Each number is 128 + 24 x the weight over its row's rms, rounded and kept within 0 to 255. Layers, rows and columns count from 0. Numbers have three digits each. The size before them is the row's rms in percent of the matrix's.

# layer 5 attention output (transposed), 256x256, rms 0.171, rows 59-101, columns 128-191
090:135127151164162090186148105122113168097093133157099138124137142076164127119104152188121112112139084123121152122108105166091139153111152118135146117120108111148129111140117145129091120141140127
089:171098123118147113128136065136154099142161128119133078095114140103177148069144118167132112125081117148128133119181164148091129157106084120169073111154137133144119167087100122148170097101148144
079:132100127127080144094112116108131150108169126109160118120155134112096128099138158098144136110099109055078098098097135099183150133084161115152108114135132104134104119112091087177158150115167147
089:142086163155098111114078142118121135126098169124126134168142089155141104137121128152157187121074136184166113137171140092102114100130109117094074085093172177141133172121141114136131138135148135
081:122082117086154153126156135130127106109166123146073132132140117146139155116145178140100145131096129151112102108126150132143151149147179156167091190155139107130107111131099142127132145107135169
096:125150130114121140134167167149172116165166122108146128148142171118128137103171134154153142114164181146154127084101117133130100113111125160133155122119126166137150119148131117111127125142140150
084:118119167161099149071139126109134117132116119145146140134114146124143143133108098157144111139081125113128150132142137141077127140133130064145144172141080115111143124120130115127149141123144143
087:119129129135158111118135115114140118124139096112107124097126171130112165133121155118127081104121119155131108132126123090135119103130162092152114166158113161139164148135163120141128111131107211
091:107108134106146141129150188121098108117173156117109105118191095099154103124139148130133121097145124162130127133120083150150135103171147113122150119147192124102124113138101086175155140169093154
089:125159141122112116129103160116094136102138135134116086124135108105159182134132139116177133151107155100143125128135151119059090105109103122096132094143106163119145149109050138154092130139108151
101:152148165140145128130151104157105093162102152154142139104098101114137087128138096152126090146160097135075107121143146125135085113130081150086134084153135133144131143127167148146134107114155113
088:120115089074122148093143159123085154107120158127131133174106097105130112109162102145133133137122113154177153163148092099117109092120117134135147167144125151130104141129133157145136139111157138
092:129116096112146131174083141103127117154129164137153132133106121096149140129145107100092147125130097135120153133175167132148109138148132108100164120161106133126154093101160145112208082088105098
092:086100133122141081135131088135119117127129171164132136154116063133133149166124103166153130136113111110096156066150131118154132145161135148135103168122119134109150133131166091101099112096103128
089:089141124114109130150110106115103156134118129120116150134091079104130132151113138110111129139126104120126139116161146154140140133176098100105134129135114094081089119122162101086094155103126116
087:086076120109135114142123088154150106128120148102154107161078139151153139113165110089105106152171096121112105124132115141101104132099086123121106129134175128115136102140115124137137145104132107
090:120105103095167119116141077138132098087128139187123175135116112099109140101079121138112126180154159153101107161131138127141140134168117093114117147104128091139100111131106158117158112102113123
078:125150135161124116096131125141137156111132037166141135169136135103087111153148110142127119144154150117133138162145126103151112156130135150109088134137159142117109116113136107106158157094066166
094:141086153121126120166093131115130134122128132153118118093145153113069115129136144110117166122139127104135178135165120129144108104121108103079127157146173098132109141132138177148162088121115114
089:112112083115115116133134121142108108058115138102134132144116121100137131171144129128126090132097130125115098125152127095091134147118069154129167143102117152104124139145097121170078116101101158
089:165153104115088112130145125142112127132159101113139079110127122150146123111150173153174103120110170106116110115083127138108127131115131131090111148111082096095154149130132125180136136102124167
089:135140128154140139127175163140179117123110142194137146134120095091095127099181127139084181171117194134148193156140129155120127148142149170131176101134142134137127136153152131143125145151159181
084:099138116101058136091124114126154132139094146128139153135121122113140111096134137127140169110150120139140075188125124133127079094114122139126149104103094110145163132171063107111165142133126128
092:138136134155141115120133124177161148149112114146166116132149155105137078171077124127114108096076138137091165112124112165118109148123118133106074110181119122148151121139108110142139123130172118
089:130124185104123102105154075142069144144133107122111167136135111093173117143113170113173141080138123133130155132116138128147123103140111165124116114097175112133136124129094121123114129132132110
084:148148087116146137118123145136104116112139156127144140112153110139147128072130122167151104112133144127123101103155095149121064129138117079116090146093135105095143133146156174096091160117106117
096:120109088116146133160140165119128134127121167083140106145103133096132103096123127135097119148158121120084128099107112145140121147133161149081118181147093150149102096110177131119128153107123103
091:118169167168124122155126110108125130083121164106103118083121088127116124083101163143110109151093092095170156158095104145150082103133129128124124110129116141123123120112159148150122102122097157
087:156148154122133175121133085119121151127138145123158122092182116115081106093112173176129112115132122086155123133142139129148111153130138089114143164110158116120159113146110150110073127110103106
084:096084169112128143129149130145138099136140128125134121137120092173161122087151125143084113127099104145128135116157127108140158091086115149134129163126151134081096125096132118105118086084085113
098:138103146145136122095097112155136130097126143126153104154118157126144091128131151177155138139118132153189119134127094131123108106141139125148158116103126143121125148099127110154126113131109172
089:068144112069127075125170137121150156130090159140130131141131148145124133110147128115127126149136129132121100137152100111099110060131106149147151126140090148154155113167120148109133130089127133
079:097126177120158148103146116135168111109146080149171114160155150104114164082130099154128122133127162124141121111119122151145134124145143125098130125177135111123074112121096145129146128130113150
098:113108162116106160145148159124100084173148121123140117095139130162133119127138158149107143130138131114149128131092152160128124157136131101164085117117136147093095105140101083113095077087090125
089:116088138134111133114183141152133082113117144159110120121087136130155153066113159138136112153151158084137101139124129118108152143099098124120117139133132129134168130130117101138153092091092135
099:141141140118141172144151147133139100145139130134121092111142119141102126123171110101142151104163143097116081120100093115136139105102099133156135095105126127154089142129119068120133161085133132
094:150101151124147141146162158147129127157054115127098120125150171115098116153156110117144143149179113174125126137152093118128148113127130149117136131142135167159181112103177134147130130091134133
087:112120120149121148146112130103137124093132106121137131107141146158153100117111157131158107131175127131089160169098125116116120113128167145136078126076165082134081123132122122190129139149143109
096:139127125075124106122137128129101115151133117122119146145177138086180142147139114109127120108161183156160143129142117106097094106144124127207137099112139135123208114082104098124148124128141124
091:125120115155122096145138129159111113170139096101086108150112120092130105155151170110121117121140086066134134161089098184133167107116144148103138159099159094156154153148155116124120139166092148
090:122139132133092100118132112137117112106126109074154092094152099150114111132155132122160097117116140112115181090143099145098115160122131128123145085164128138086119077085083117106072126066167123
097:160131143132084154122105153137161159159130152139133138120117158134131106127136102106085127151086147107116121104114155144135126099130157090119175119152132147164114170115092128111112094080152139
091:098115158160101148147196136125154106128148084106153096130135085104103119147156143143155094116126125136151127117096123144146145138107148091137162107121127139136157104143105082099113143100101136
# layer 5 attention value, 256x256, rms 0.186, rows 60-102, columns 128-191
092:148100135119118163104175132109118126110119086114128153124161163164078171141112158130168117159146151106127168138102134134091099112097114120144142112101146103119058113100180129152170093127111133
092:163140153133163112131097108104136128136154104113133098112179118123106076135143128124121129152160173148138116154133092138134132122084109170116106152103076080121128143134152131142091113158118119
090:127161092096123171116126072136104120151164108153148151151149121140154154125108184139142112121148156156138125129079124132098123143159123078119175136106132098101088138169095127074132140136168087
087:151134130132124157149147112132147135187139142104158129098101108163096124155106162140166125143142166126084127126154141118128116128121125116114108165124105124107135186094138094120158126150098080
079:162178151151128181136131091112118112119101177115125119089138103136148112096110104103104108125108099112115116133166119107199107117124138094137148129079141128115101136140106166109122124106105126
087:140126138104138114121139085087092141102095116082099112135160078163146083087137181116151088116128117115126132096119087111149145111081132110171120126095124083116118149136114128093120127126114143
089:093120131150146135160104124110128133135054109098139113139099133129116104135091155130153126135130154143102140102139136145145099117126082113096116077110154133141132168116116110126167112143117101
084:186178120170117170149166101167145134149114147102140139106109124121099140160143155126122089120090140096107165128147133095133130122119170126108123134102134151144126129158083133085120145125142147
092:127140133108167130102171128160129116130103114156180164110135135090125102097176140151104103135178139135143138147148127107157140118133109143118096150170170108114119113121159115130131109134123124
094:105118104133124112094153156124144149117131099113115131113136147145141162135122100123168140120101141139132072114136146161137141146084156104127149114096137125074116136080113114115150125101159151
087:109159143133160153152109102154148116145091105145141129143136080144116151136163082101160174116152145118112113109095167140155110126129149140106116147114127173098155146164145117133119086119116115
083:095114139137123169101124086148094132181141099157130124105102117141098117102120101121117158146149163148140116123063131133137130131127166119153135093124119087132106156111141095115133129144150140
089:126099100081121166124113115055113136138124118151046152088134133100127144130117158138139136113166169161109107151117134113113110147112156129162138143128129136103082138113129134178181101135117100
085:116140145122156167101093155177104092119164157174153126148121104095132126128122152131102159143130163120129128117138131105076141172110166113119141121147123122131118144158127153123139133146127115
088:158125129112110106108129164125107124165182121168129116136072100116144108120124118142149141112082109114117092128118131177118106108148151106112143111124134124112120117134129115095099071134154107
096:126127143100102141142140169115137141118144123103142147110125121162129130143145163118154132101111142117129108137148154160116138162058086144135134115079114109127159109138142147144158141130128145
083:144132119129116108125132115138114147122130167132110134120146092144162116145117189130113125152103135181141096105121168135156151130146125091151107106126110095148167096185153156124154106120149069
087:120121090081100095145147157156148089132178109127116137126099166141128102164126108136133127122162119096145099172109159118095109118103110173155157156118114102129112086154169112111096093131098134
087:149171168166122179124167159167130105163121159151116086141129141117092129102163106148111104077144145136115106126163117145163162139123159118131111088173138147156106116107111129094145103154146127
091:142149157106160134118121090138134139135077154137182112123121188159119121081116122135106131111165141139150133150177120138123209148193099142118120094140164149116150134076147152129140104133136095
087:129101093116131137132092135146082147087150101119145141144175130083174143071108108095129114132152094104131087113109137163149103132106174131148122184107133137148137083092126116146115127079122086
090:112135155134120136146133119175143099173117101173153119110116137150104119166101082126140122076107133075139125129114132117134138145134167119139149114159150108137087141099119115113082118159111134
087:142106154131097077127151137105135147106125158076136149133126135172131114149156131124116135123135121125130109129112140118090111132124073101126129160054131090114155158149165197089174128121048128
088:167114098141138159124139123115128122136132148144113105116113125103118132152136175167088104143149107150139134119116128167143151154131154126104117170191103138127072126133129127111089159118147118
091:131147130155129129142152148123110122117130101137174148122135128155114126112132172133155179106120167132121133104142115077107145206132141144085143063129096144121064136101143116152144097144092170
089:153146134099099137169146115141129099112179107119130157125146110135171103135140108127152135105127116098143095119099127162125089093115165148176140108119128094130073148126097105138111133129110117
094:083124126114138112087081099166177144126133096149137140106130200096109102109103084152100166127175146131099150113151130115105106098134147168113120111128135106153139099072160089143110138152132143
079:157103111122130101103131139116165105110108115144154126157108114148169139105145144132124105171146138121126120126148118114150149117093082144126133107136082129153114130145168093153165108096126169
090:133175141134122121119135096122102129108177135109096127148153125110123124155172131133146137150155125160111127132142124118133117092123105162098136130135116141119128169158136120115127076135125114
082:136143147175119190175161118102112119108080130100097135145158136136134094140102114122154118073110128104124143113158134159178100111117148106107114113141130125120128129147106120083139131120103130
092:105147156137117178119115087163120134151129128145115114114141127103100094130136105140122114107129149139136096126137182143133145131179159099113121097136145163108117166120095096116145127126148070
084:112127149164098111091115079074085107132107151145115087126105086187096109178091129175161134119105149152130126144149137108143145145112115112153141099141119134148146132115111092116124116141113128
095:119098095128095097130120124090127139108128122161118126112146132112130130154087119093120139181134115116125117137106130150121149091145155136136190130162128087143130107142071121134124169120186104
086:142169139121131146134146100081151136100101122095132127086153150120151136137116124146116107108115114166120160115115136117166135151107140134129190145142120097106096133094110135126129143141146149
099:107084129106084090137115131160118138107132167130132132130100147131131154140107089118113120151166099137137139145119159139140090096124126145137146143123164098143146118113148121107080148120121112
092:134154113158131165118151094112125109112140174092107099098143096114137124119108129131134130120114103135120132099136133143128130147142161103138142159126128105107057143154054102097092116145149089
085:138092121126146091138116156164126137138103145141133146141123097177144153114118133105090134148142137142138122109139124154106115139119117147103137149104129118120164120123176160136104134136119107
095:161131123189096190116126119103127122131064099113157125123102159111098138112143184121123138145112097131116111153134128135161132135133168136114121139158130148116094157100124146145101130135134127
092:141146116147155117102120097135137167108136143141109067128138146088106138134099122140121135177153103172103134107113145130161102112134134139133140173130127126127137115133158098140098142112200115
093:128118143082106083122133121097124143112141144132164110127108182124104108105171160152148145095159096155133121163168116087151159105151095140108090122159122121165176177167139176115157137182114094
099:110090127089133060155160146125124124120146130100122142150146111131146152149124135089111123130158131146154091161120097125171126133096113131144134115110144098117132132126141124091118104132093155
093:180153143117108062099149112128124098084129166109126142102134125178160139103130139123114132145144115151119153133144153136136117089192107108129104133126153135160120154126124155108149144144133110
083:100181142152079124141110130097109178089079141130093104130125117156112138125132138142145105125093155162169137128150136128131133147146129097146119101130093139099180125105074126119192130105157141
# layer 5 attention query, 256x256, rms 0.149, rows 64-127, columns 128-191
073:134128096153133098149163101122119098151122137135162163129132100134083090129139147113121085111159137108144171081141121130140141116120132182092113149147154183119144166143100093138119096145112119
074:119153161136148153089131087136109134102121129098132116149111116120102101116118172136105157131171193113072127160128111129093119144170127131096096128176153116154154135131145150135142126133106139
076:080165114167142118122145142124134147115129130124125163107159142161145119109095133064136137122131096114174117102149129130134130082121164137141114167121122169135127128149121178162099120136094147
080:094145128149085118140103129158149127141123149163085136132135116125143120167128110093110157124099134159151078113156143098140107118124139109147134147168097152120119147127112188106120144126142151
065:130141128135102166148169100121142117149111111169120135165161082160153081088105127084087108108114071072151171148113126122121130140111154080131130142115127136125109120167142153123151150134177118
069:155134129097157070089129114110115163136200089107195143076095157125100121103139148175160139133125115115092095132120076121119113102132100133119089158111158113138132104117163112169135113144098149
071:147106124136096158125156081127134094099113124167128128134110132128096098146101121112089136158109116077163100145098127107150098113133131169088129201122097134135133083179098149123118135131170085
092:134150118133138160120139112129165127142072147145104117125124135131133155136133142076115134126115140116120144161179134134171196191110164099118161098172122140126125151135108142101122144112101108
094:130078164120123159134122148142155117153135112162163117159117142117122108134140098107134135119144138080101204149159109125110096127112161120093157077105125144148125126115142088162136123170126121
081:099082137147124139109117091191159139143102102150106126131118121103095127140115110118112137139136121134123144145141107137126130153156145092098184145110086169170145107141126137128124148125158160
099:145145155107152130083139139165146127177168135168105164079107144122120139085118125128126096124118133093100146160116143147166097134166140094119131087132169119094127162150095080155073085159144146
094:124111098150126127125142120160132147093135122058151106126127136113141168178122142139160129134130155132100103082100104128123197138176100131141121174140183108153177095112151098128114161130091141
090:135196068129086175107116123155170147098092176121111099129133141083123138157114124120119077093127121162136112157137150153078160103114120097161137150115113099132113152142097141149183125111109117
075:127149151139140145094117133123155102148163109122089093144134171140128142118103135146110124127118148152134101089040135122109177124160101129145085120135111099127132163097127073147130142140140147
098:114139106114140090114154114142134165147114109151106096193106146131110135128156137163146100156154143126123160131121098079154159142156150116120134126116127122137096123109128157093149126158110146
107:153167134130155106137110141125121110074132094138124137090113119117144140103115113126142112149129137133115120138129167078124094126172135139114151120102107117166120140115114151176155146202083120
103:124110120104155152126116150111124134161146157124171108128128198150126054139110104105056092115154123142123134178122097104160055108098140116112109134100154158118155167122140157112169107156151142
109:115111134117154114098169152124156151159156120128130138136144179134109147143125113114156135084116090150128142176113132134142113122114084125132128111074179134169142163131101141147162134155151141
114:160107120115109122134146142149165085092099111140127099119097127091106095138099116169092126132116160056161108144184126083128122131079147106165144118123132106113124135154087098135116166125102131
114:139141158103128165128144118130118133107162125116128128106130113123113167125116153135133126137136135150105150132090125134144091154129163078106110119150104108109134162162147089145101094120063157
115:138144139144131137100111162090115134127183084134122158115142135164156134147090154129164124150114144131125172082118134152119110143170155128128133139127126101097136130116170099109122149172123167
112:159084116167152141142145119126142121119162101122154124110123088100081109147132116109098127092098108135125113119168113130097116127156083098133105110123152123123122126145129134143157134126113195
100:149119110130144124069102124140115142116161098154146121089091153149138154144150165140174092109112147134127094138084103153113158147098131154105137156113136158164160124151174112125118137121128203
100:154126160181120126094079129191153112157104136140120136120118127130120110141114141133147152165123112130113089174132135172136123141135124195123135150163155175160102145152096130136155116130138119
107:142151153132115119175131129177096154148127100104106092118153105142135108095123080142104089111122139089103139094162128153084090166089092093185130152132127146094103090115147110114148148106173080
112:162143153129104127117124157120152167159143095077119135096086136157085158107085127100101113105169162106125163125165146107138107129161113110138119155106142127155097124111153115148122160140119160
117:144152075071115102090134144143176097130120163162073110123135103119176124139144137167130109098153169153097098104146131129154157111162148083122073150124139113145127149157140136118114150134153100
107:131154112122139104126138127137159120128193126106120145138140135099115125165130175138134137123165129118109086092135113120134091135164181138155162124112110079103164116098132125135127162138147152
110:122166156120083097097135135176154125140097140156136117083160164131107127125112092093137159150208150124148098150073131147144112127123113168105147101167124150145117165130085166111100130109172131
106:128150072132158121113137115087135159125154105093107138149167138163121136125119130122122118091126110133101116156150091137154104152147142184085123114106159140121148132116148117108150112116141150
104:165134128148099157112103153187183149142125135118182127109137163149136147133201148094148156116110118154149128159122132128135136143111115128139137149085129175132101107124147110193066122093123130
112:103111153138163115135127112143120168169103125074127117086145167117122166095125163131116129151122060079156089100097155148099173089094137158123153103083103130112173136115147141138088102114090129
071:111145116135098160119131126141168133131120146148126138136164100154162142135089124068124121114115103095157098135142119105154120116147161143140104142102132130127123115162162191155094162131146180
080:115134127172120055122133105130146115107116133160099132124116146138113153154154158154128162149093143171110088116168123131136140126140112122140141155142110139092143153097151176094088149093113120
074:088154156146100139169076160095155109124098159120107123130113115145185126126102120109101138161091136128127110093106152108152106123124132093134107128144100112133087156136128148082156168105132112
070:127094129098105170144107184139179137141106133099111070123103111125155134086155143129112087135105105096078156155085123104114119141081129108102178109124133135129084117129135105105159128126138109
063:142144161145189169088113131150135139120152098114133117130110140112141121095153169156161145138136146112110075145126136105122117182155081102118151114111116135177151138101135129132145156134132184
076:101167120142137078131131133117139106084138103130121123136143119129121121159114102153137140120110116140118071114119160123126149104157125141149108141120109143136141144134154138132152141111101121
063:133099180162143119155107124131101123155141133126121132150119101115166066097120153075130141160145149119120124119142124154124123165132129110136157109136096147148097148186129127077106137102150134
082:131063111112109141124147141132175129200121176119113148148079105109121157083136104123100117133139129081139177144119143125128134088146148120113165119121102118119153126128117117181113144158131151
096:162161108139129129101143128124142087103171119100128082128160121165089122135171138152105147126128155118112088093099117092089142100135069132126106147111129094142146130085159117153152119113123143
075:099133136151087113140082108134134152110140150123134149079116114132111121128128155095146130139128137143141148137127091139140149152137105064117103120172101097101123090108114157128145138139133080
085:128053119100109122138101122132167144152142127143138135088080108148132139114128131161089135139133087115131111147141134139152121113122162137103138106081119169127105083116117097153121114099141128
075:095082123115107181118165136151145141163098102132129138137110137128087104117159129122077129134119064121115136124101126145141164162123148152107166142109146142111110132154089122134150123118096157
081:131148114101140084160128089138128128112114155129130148111149139149113169164156115147122163143145103093161102167184079082109083111107139155121160132113147128120135112136170121120108154114111139
097:105121133130133112168111150122153104101143119115159155095120106144153145133091126047154116168132128114114143119103131095158111109121103105098137146142140132136131158170075107114151139110138134
111:095096128133102139125109128133112127120108177138112120143122116115119141183132137135050156147117133131163122170123132136142183135118126134065105085161157166090107093099141128094132102089121139
103:115109152119122153131144114136146089141128175107143106128141144122152162144097125146133167092116135144151119123117182143115146110105082105128153082150063111130115122083123129161082135086175129
108:137122133143150155104121136113193186179065137122114153131126118163135141135088136063111111120128092118129119159150105112165113142151093094104130132095124084131143154101170149156122133152129153
105:137103112125123119122150120135165109130160130099133106123130159148127143168188143153109141099140111124122143089134109083096157112137085173130156159115127147142121091115149085120088124118127174
107:119115111108121088144153150125182130109083128147139138148151122121121183149140102130148159101148146138156121091124086094153147136189153159100123100185105113133137153152123112108132156113131096
116:149146165130163162138156157096138126149118154136124106122186113093117085118126140108146157138167132107136138141108089138111143128114110132131126117103152121136115174088129132153147112119129146
113:134121142111139134064129125116130136152110113161107186158131126146138120103126135173135148110106116109105134135123140148162143139177149091161082137166154098069125144163123108146137153134100165
112:123142128113157101107116149145156169131151136144099139109167163119176117163095089168117089145138090109137126161119153128095108081122136086143167081109105142123104153112146131148179134167125126
099:097076157121173136070133166139136144113122161120119148158104121107150179105163120215105131094117103099115136146119125136097167134153137130135104155113171109128139115154137120111178154138093106
108:143082122127101116091118090105142134163111133185117184105112128170073119108145110127120111125108144112131166167139119154120129131118124157140110170144114121116145116185141143084119097109084152
120:124139119122128132159119145152106133137125099119123145094135166124144168159098186140094116153089079148164097139122112126123114149126134114084126106161145091135112115128148136125113098146096152
106:125143120127099151125145131102115123159126140183141130125147131102111183079115134093089142121137155145145148099062113091102157109156101103085133100141077087156128138143130129134132108115112101
095:165139142121098165101113145151168105119159088124117091162137146156155094151168162145114166105102160145105171134099103139099172155079149134135108130129147124153098176112149096169137133160103151
109:140143133140142108121105136127096136144149079072116125165119127121127145161125156100120127122107141118135135158168112104143127156136180142066123149167140076140130140125127080124107097162133155
115:132124137153159121125108110100154137108149108146122124128108110133140119160131115132173168155151136119117097087118135116094168149130137132109174123112126102155125118089149096158156162114146134
109:127171130126143119099131135108128110116159109113135096140170131106120109114167131097102150111136132134167129195114151102141173144085152124087140117107152112133162152088124118160121126105116134
105:096133107175115116166113150122133141142122158114149121176143105093104129126130122105133114120128138115161145128149143127108128102151113127143119107134152153109113153122119129131078139130165113
109:107074135111179104104112121137125131101125144196080154146124113146161088104103130148171119152118121143131164115149160126121118102144132198114144104139092137145111159116117142152165153150134135
# layer 5 attention key, 256x256, rms 0.154, rows 64-127, columns 128-191
069:172133134126085106143089139136128122088117119125149134142128144140163160142128154114104143142128113153129122153151144146119149111119099100150141135076104119135143138094125144091134131137133153
069:119094133072123098176129135135169135163100166138131141129087097108119147149135124135147100140132085122157104190105096191118096117067124126142141101086114103116133128118120113093106172135153115
072:166126115129136196138156120104105120089101155127105154122153132154112170124099134187127114133125148141097144122123162134150137159133133132131112153132118139103112163133103131115155134143115105
070:150139089144103155101151116136113104083155136123133121128186129131107133164125113125133113114130138141110135121135146104135166130162123128095080135113140164158097155127122139148132111157086131
074:142136131122145149138135072073142158105105126122137132135112146183093143143113121143171118116047107150116145114161134127184115144105112135118157116114160128087098120121127137110125125131157138
073:108117152113136141140161138130127119140076147120103105144139087101128187117159163096099090148136154126149124130136131190157172126109154125132159070127119121121077152137110185101097159123177101
074:140146142133158128153097130142116113110115151116128133112096172133087145160142128146146141081120059157162116129144119093161119107163126127145129173117149142112129115122107133102130137165085167
081:127138119117145128132131129159119135131178099087152139116190139127111134127154105135119170133124105154114155106108132117079090152096129134101092162137138127124146121115168097126178097126154135
066:071139131128137123095105179093177092128133143110102135133095108146161136099072222133114141148122128151147131142115164129134110155115099108126137135136134141105098143129139139162155150106136148
097:115077130120097121102104146089150141137193112158133134138112139109132101075105128151094144177119101137097126091126154119111072089138097129128116143147154141102135136102133101159096078124112113
086:085087129141136110107119121157096108180148094116079083146152115105186117148117109057124084130144125113136104178093088109123166123120120144119117143175109085126124164102130144067102150159138123
077:179138122193148175145101095112082155101152150151116120079139163084128152145150099126179131149129151144149108102136117176149100093090103137145154137101118127095092155105091123102124119118139136
088:141139131106145128124129163096108146089114117098080115126120129102126111084084110125172125126147204150082103126110171137132116115180168135115076094146137144142141124134096126104135104118156151
104:151104130133127124098164134154117133155163135184148121168106109112136142127131109143085154157170154098134157129130129140103099139130129144157147096135106103170123132109148114115114145149129106
105:153111054142148148148152128142151115116139071124123111129125136141114138137142120123146122158137122121109177138154159141128113122131110134145148145102136149131118150134083137091095105134157112
111:141137107139155134164137097115098136067139094124116140126136074138146127125147085120122093143160090113105133147120130128141133162142109127099146157120122138140199160157129162112134185089137140
097:119116117084093105104146135132135163158152117168159065131117132108099114126110130132105103129146080162152118141099117104150106139082105134169129144139101104110148135148133136162148105133140141
103:097066110112168109117160130140157146152144130111126137157158121110136156099154151105140148095124085136111125131136122123157131128096104127136114108104132089143182135103092115110152073124134146
117:126129158171100116094137124125163146062127105204102145137118128083114131106078120157127129137139150107149116167182171124111105126127151101155135113106135150141128132114107119186149147111132117
113:105133116125161139120102115088122092114157152154117105116109115150116139140071142129121075150132111174170115132086135156161134135160083186132104167112126108112100138095143132131083102085143143
112:133122106109122145162077128119134092131127121099131133156141144161114130170131132127136091176086115156118100110178161134121160134169173135121091150124154123125117123129163103142098083141126115
112:114102138119110130161115126143172147144147156136169149157164107134120141098156124103146149103127172162146097132109110113140123154154101127126156099147151147068176089139131116172158149144098134
112:143132100145115105092113130129105127152146091118154143070055116151144140098146160175174094180144132106142140131140176098110118118076133142093109111130139104138132103125103099139141097149125152
108:089125166156149156109159134171136119106114132103104122126155098059151132114175123089149110114122094100127101148122113134084140096080192127118132144119113119155112149153117117178162179159153118
105:130151137143135123169124104122118107151154097143151109112148129139128102127131151114123136131146152118091144080198097135118080139118081102147129151063097115106090070134115125120133141122130118
103:126123103179103145113117139101177132119144087072079125117098162120087134122091129090144125136135189118185163141160125129127139115113122096174136124144147104119083117134137105088133131135104143
115:169116146097094115108113139096128131089161122159131150150089112131124123135109108146118093100111203128115168135117074141156116091135080118131144112133147134134162131175126143115152127110157135
105:113151138123139114178149167105137153141189102126138158146112132112073080155139132173167130125144117116125077093150135117116140134133139090149200119104105101120091119140129121128101149176140171
111:117156117104065123105116124139151114098096128114140128118138188128100141145122112111119145167169138115147120136104134173116102107108128145108169117133108132149123119110074176129140109110135153
115:157170104151145148139081144147118131139125176125079100146176146153129128157114109173123158155111134137085117162141091083168134116184113188096126136119169154147153125116106121109098122137114131
106:135123091124096159125121111165162129185139186086154127106103122183146138146106192105125133134098140120157118160113145094145120152104127116124169157115135127166063135126133142144100129158120116
107:105133096138152102153146136109108134117115096117077135102118145121098151109147148165144158118153092095142121130123138145090192073114143104158154129130115118139142117087130133126095068134119105
087:154149134130143172113180118089128138090115128120108124115133155122092155096153116155147115105103106142099150142136152159155133142119147130142104143130147147085097161121123139143143123107137117
073:137130106122125099085119195136124102148133129152162105128108099073127105152122142081137091100188147152147108161102110114127120136129144149102121118119131122137106148166134082154144087124141103
069:098090127128151096111102105175149132115130105134114122114130153143103078135102126109147153148148125155122111101130112161126121133123104115098093103110123156141125120138130153146046133147126152
073:098082171112132065130093135146101154143163119143175108129131145161149078163086105130105141156122149137140107091127107123068119138147132131113136144115134093129139102125167137137113097150140147
091:129049136108119088112118151137138113178133138144167117160113116134151115125081081129100122133181148094159131153115087118098097111131138121134151121149094095142126113137154118104124121150137123
082:137150119192133160143115085145108146120068107106123162110147158159093145100149140129138124106134134137125126128154112158160144120119143127158129157109150127123083153145116126132108145131107150
082:122087130091088103104101133151132114169144105143144087110108129135118136150118097122110123150113096090161084132094125118086097088148091139147148150132129073130175103129149120170144106134152118
074:105150167132154085125121113115154111149178142135102126153106086095132142102086119121120117143103115122130131167132127100134138117124070116122112136181108122097119131103165078109132134128118147
079:120175124138151154128133144116126146101101139142161143133129154119102139152159146161154132106135132107145165148161141125160147112143186137120134133108135166121122145140129128112117135137126130
079:082075142115168127101155135137149096152103090149099153127134093085128136096128129110120135141094137113110142180131148131122128121106129130095107101107119133101102133177097142131129124144145100
080:130199179130149127106134132146158125112172144130147100129120110138118118128085123141148130141135142105153132167121155089096140124153070107175147157108140112096173124128126131109102117137086136
092:116074175106149072129088105165123151166164114118112111111089110135175108085099088112114112149117110148110112128097116117127098114119110136138127146168122126119137109134124099120086116136140110
096:111166112158128167118155101158111167065096183129115132125140169155097136161138139131138119109135141131142141147120116127139121143116108109162118147103122095140113140098089133151185109133135173
093:131114135120129137132118127118146127186123135126085106124111107122133124111111118094122121151138139150141078094126147116148119065163131124107104097156123096149130139152133113148140094108128110
094:083116154141117141146108112119141153164105147130137081139087103105138143135090108138076122144113084115181181139156137133137141152133109202127117094179171125105086133148163136102145117117126139
109:148135122144140104137116095133132098170146155123110152128159103124119149128104075176110149110119125094132078128121127112132115138143126130103106115159088114158149131140187208134143179132108151
104:138135111105131137179152095131182158162087123124148124158164146117123106122114111104121099106107065166172108162106135113108153122150084095138136157144113122118152176145186161158151143132118117
116:117096080169122106119138131137143123180149148150147133126077112184105105119103133147117163121095108142117149111156151096119134128137142180115143136140135130098146095118126073154104101174110110
107:107131120101147117139130158104176116131118183176138197114140122103128120138077129138110144129158158117141110109128140155170126153180151193085149125141114163142120124093121138121101164100142107
109:158132119118132163147113167112148158133110170142144093102157121161139108137148160136127177113113138140139146120137125122135138147130167074113152140119152084149148165125138115120148102118137158
116:110113126101128141110150186164191112127091130108094142157157093116151180099122112138120130116155147163099149161093126157116156145142133133151107136120158113093146147156132068137129126162129134
108:101133112127185136106140099167104130147151143174163118091171142141115108114096087125074103138121113133132145143117130139132116129135102093151125120080134095102177124136126133122144103162122120
111:097093110125162133150131128123144125144114109118156173181123120114149135119149135186100133119133055120112144176132113129114157135119136138129080160128155131135162092138129126108140151137110130
110:130112139127152107107150148167160115149110155127166150129128163170120131089129138131107074150108107133144134151119108121110120142146104182137134159170165142096120121184145116118144122172115115
111:121130144115103126131136099168102148133091139164107124106124116150179099126115135138096137130151130133113132138120189157170127161141122117090114100110121125155150128103142106122104096146116117
110:158155153119138144107131122108121159113120165120143136119076151135098102131115122121105130110125160142167141139094171112110112091157118125078098052141141084158161146064107176097125118096135157
099:147085129099108171109110107155138102116132107126175151164116123147145159139133136078144175132107122143172161122147158128137113173073126142106131161147165145106119124108108077172139132112177140
111:099110136151135135095163151163115133099118131130113120141140145102136112166093150065128093084127087129146128144125131155147144113129180133093140119121162136146110110096138081153061126154126118
120:104144149107160150141125141121158158106124079111093133101097105144108111156128161148169132130086184114140136120137115085106162115145180092126147090118123099122075119147150151127126147170104150
111:127125116128143161113113148139104098133116130102161123154146120129124151155143150114132125112140107099156142161124129138131142121116152104080147166137161134161164098102116165171126113100116131
105:110127110153122100152130119137151123157119174103151128117180104140122123129107110088132126126130169089132157094155137098125144084137153132127112142126164127130143167103115111122101140157127136
114:144109142148140113093111159124127095167130127117118126127134119131141134087142087162147148138151095105105174139113125146126117150108112182121104109120129127110123175133117126140141147157139079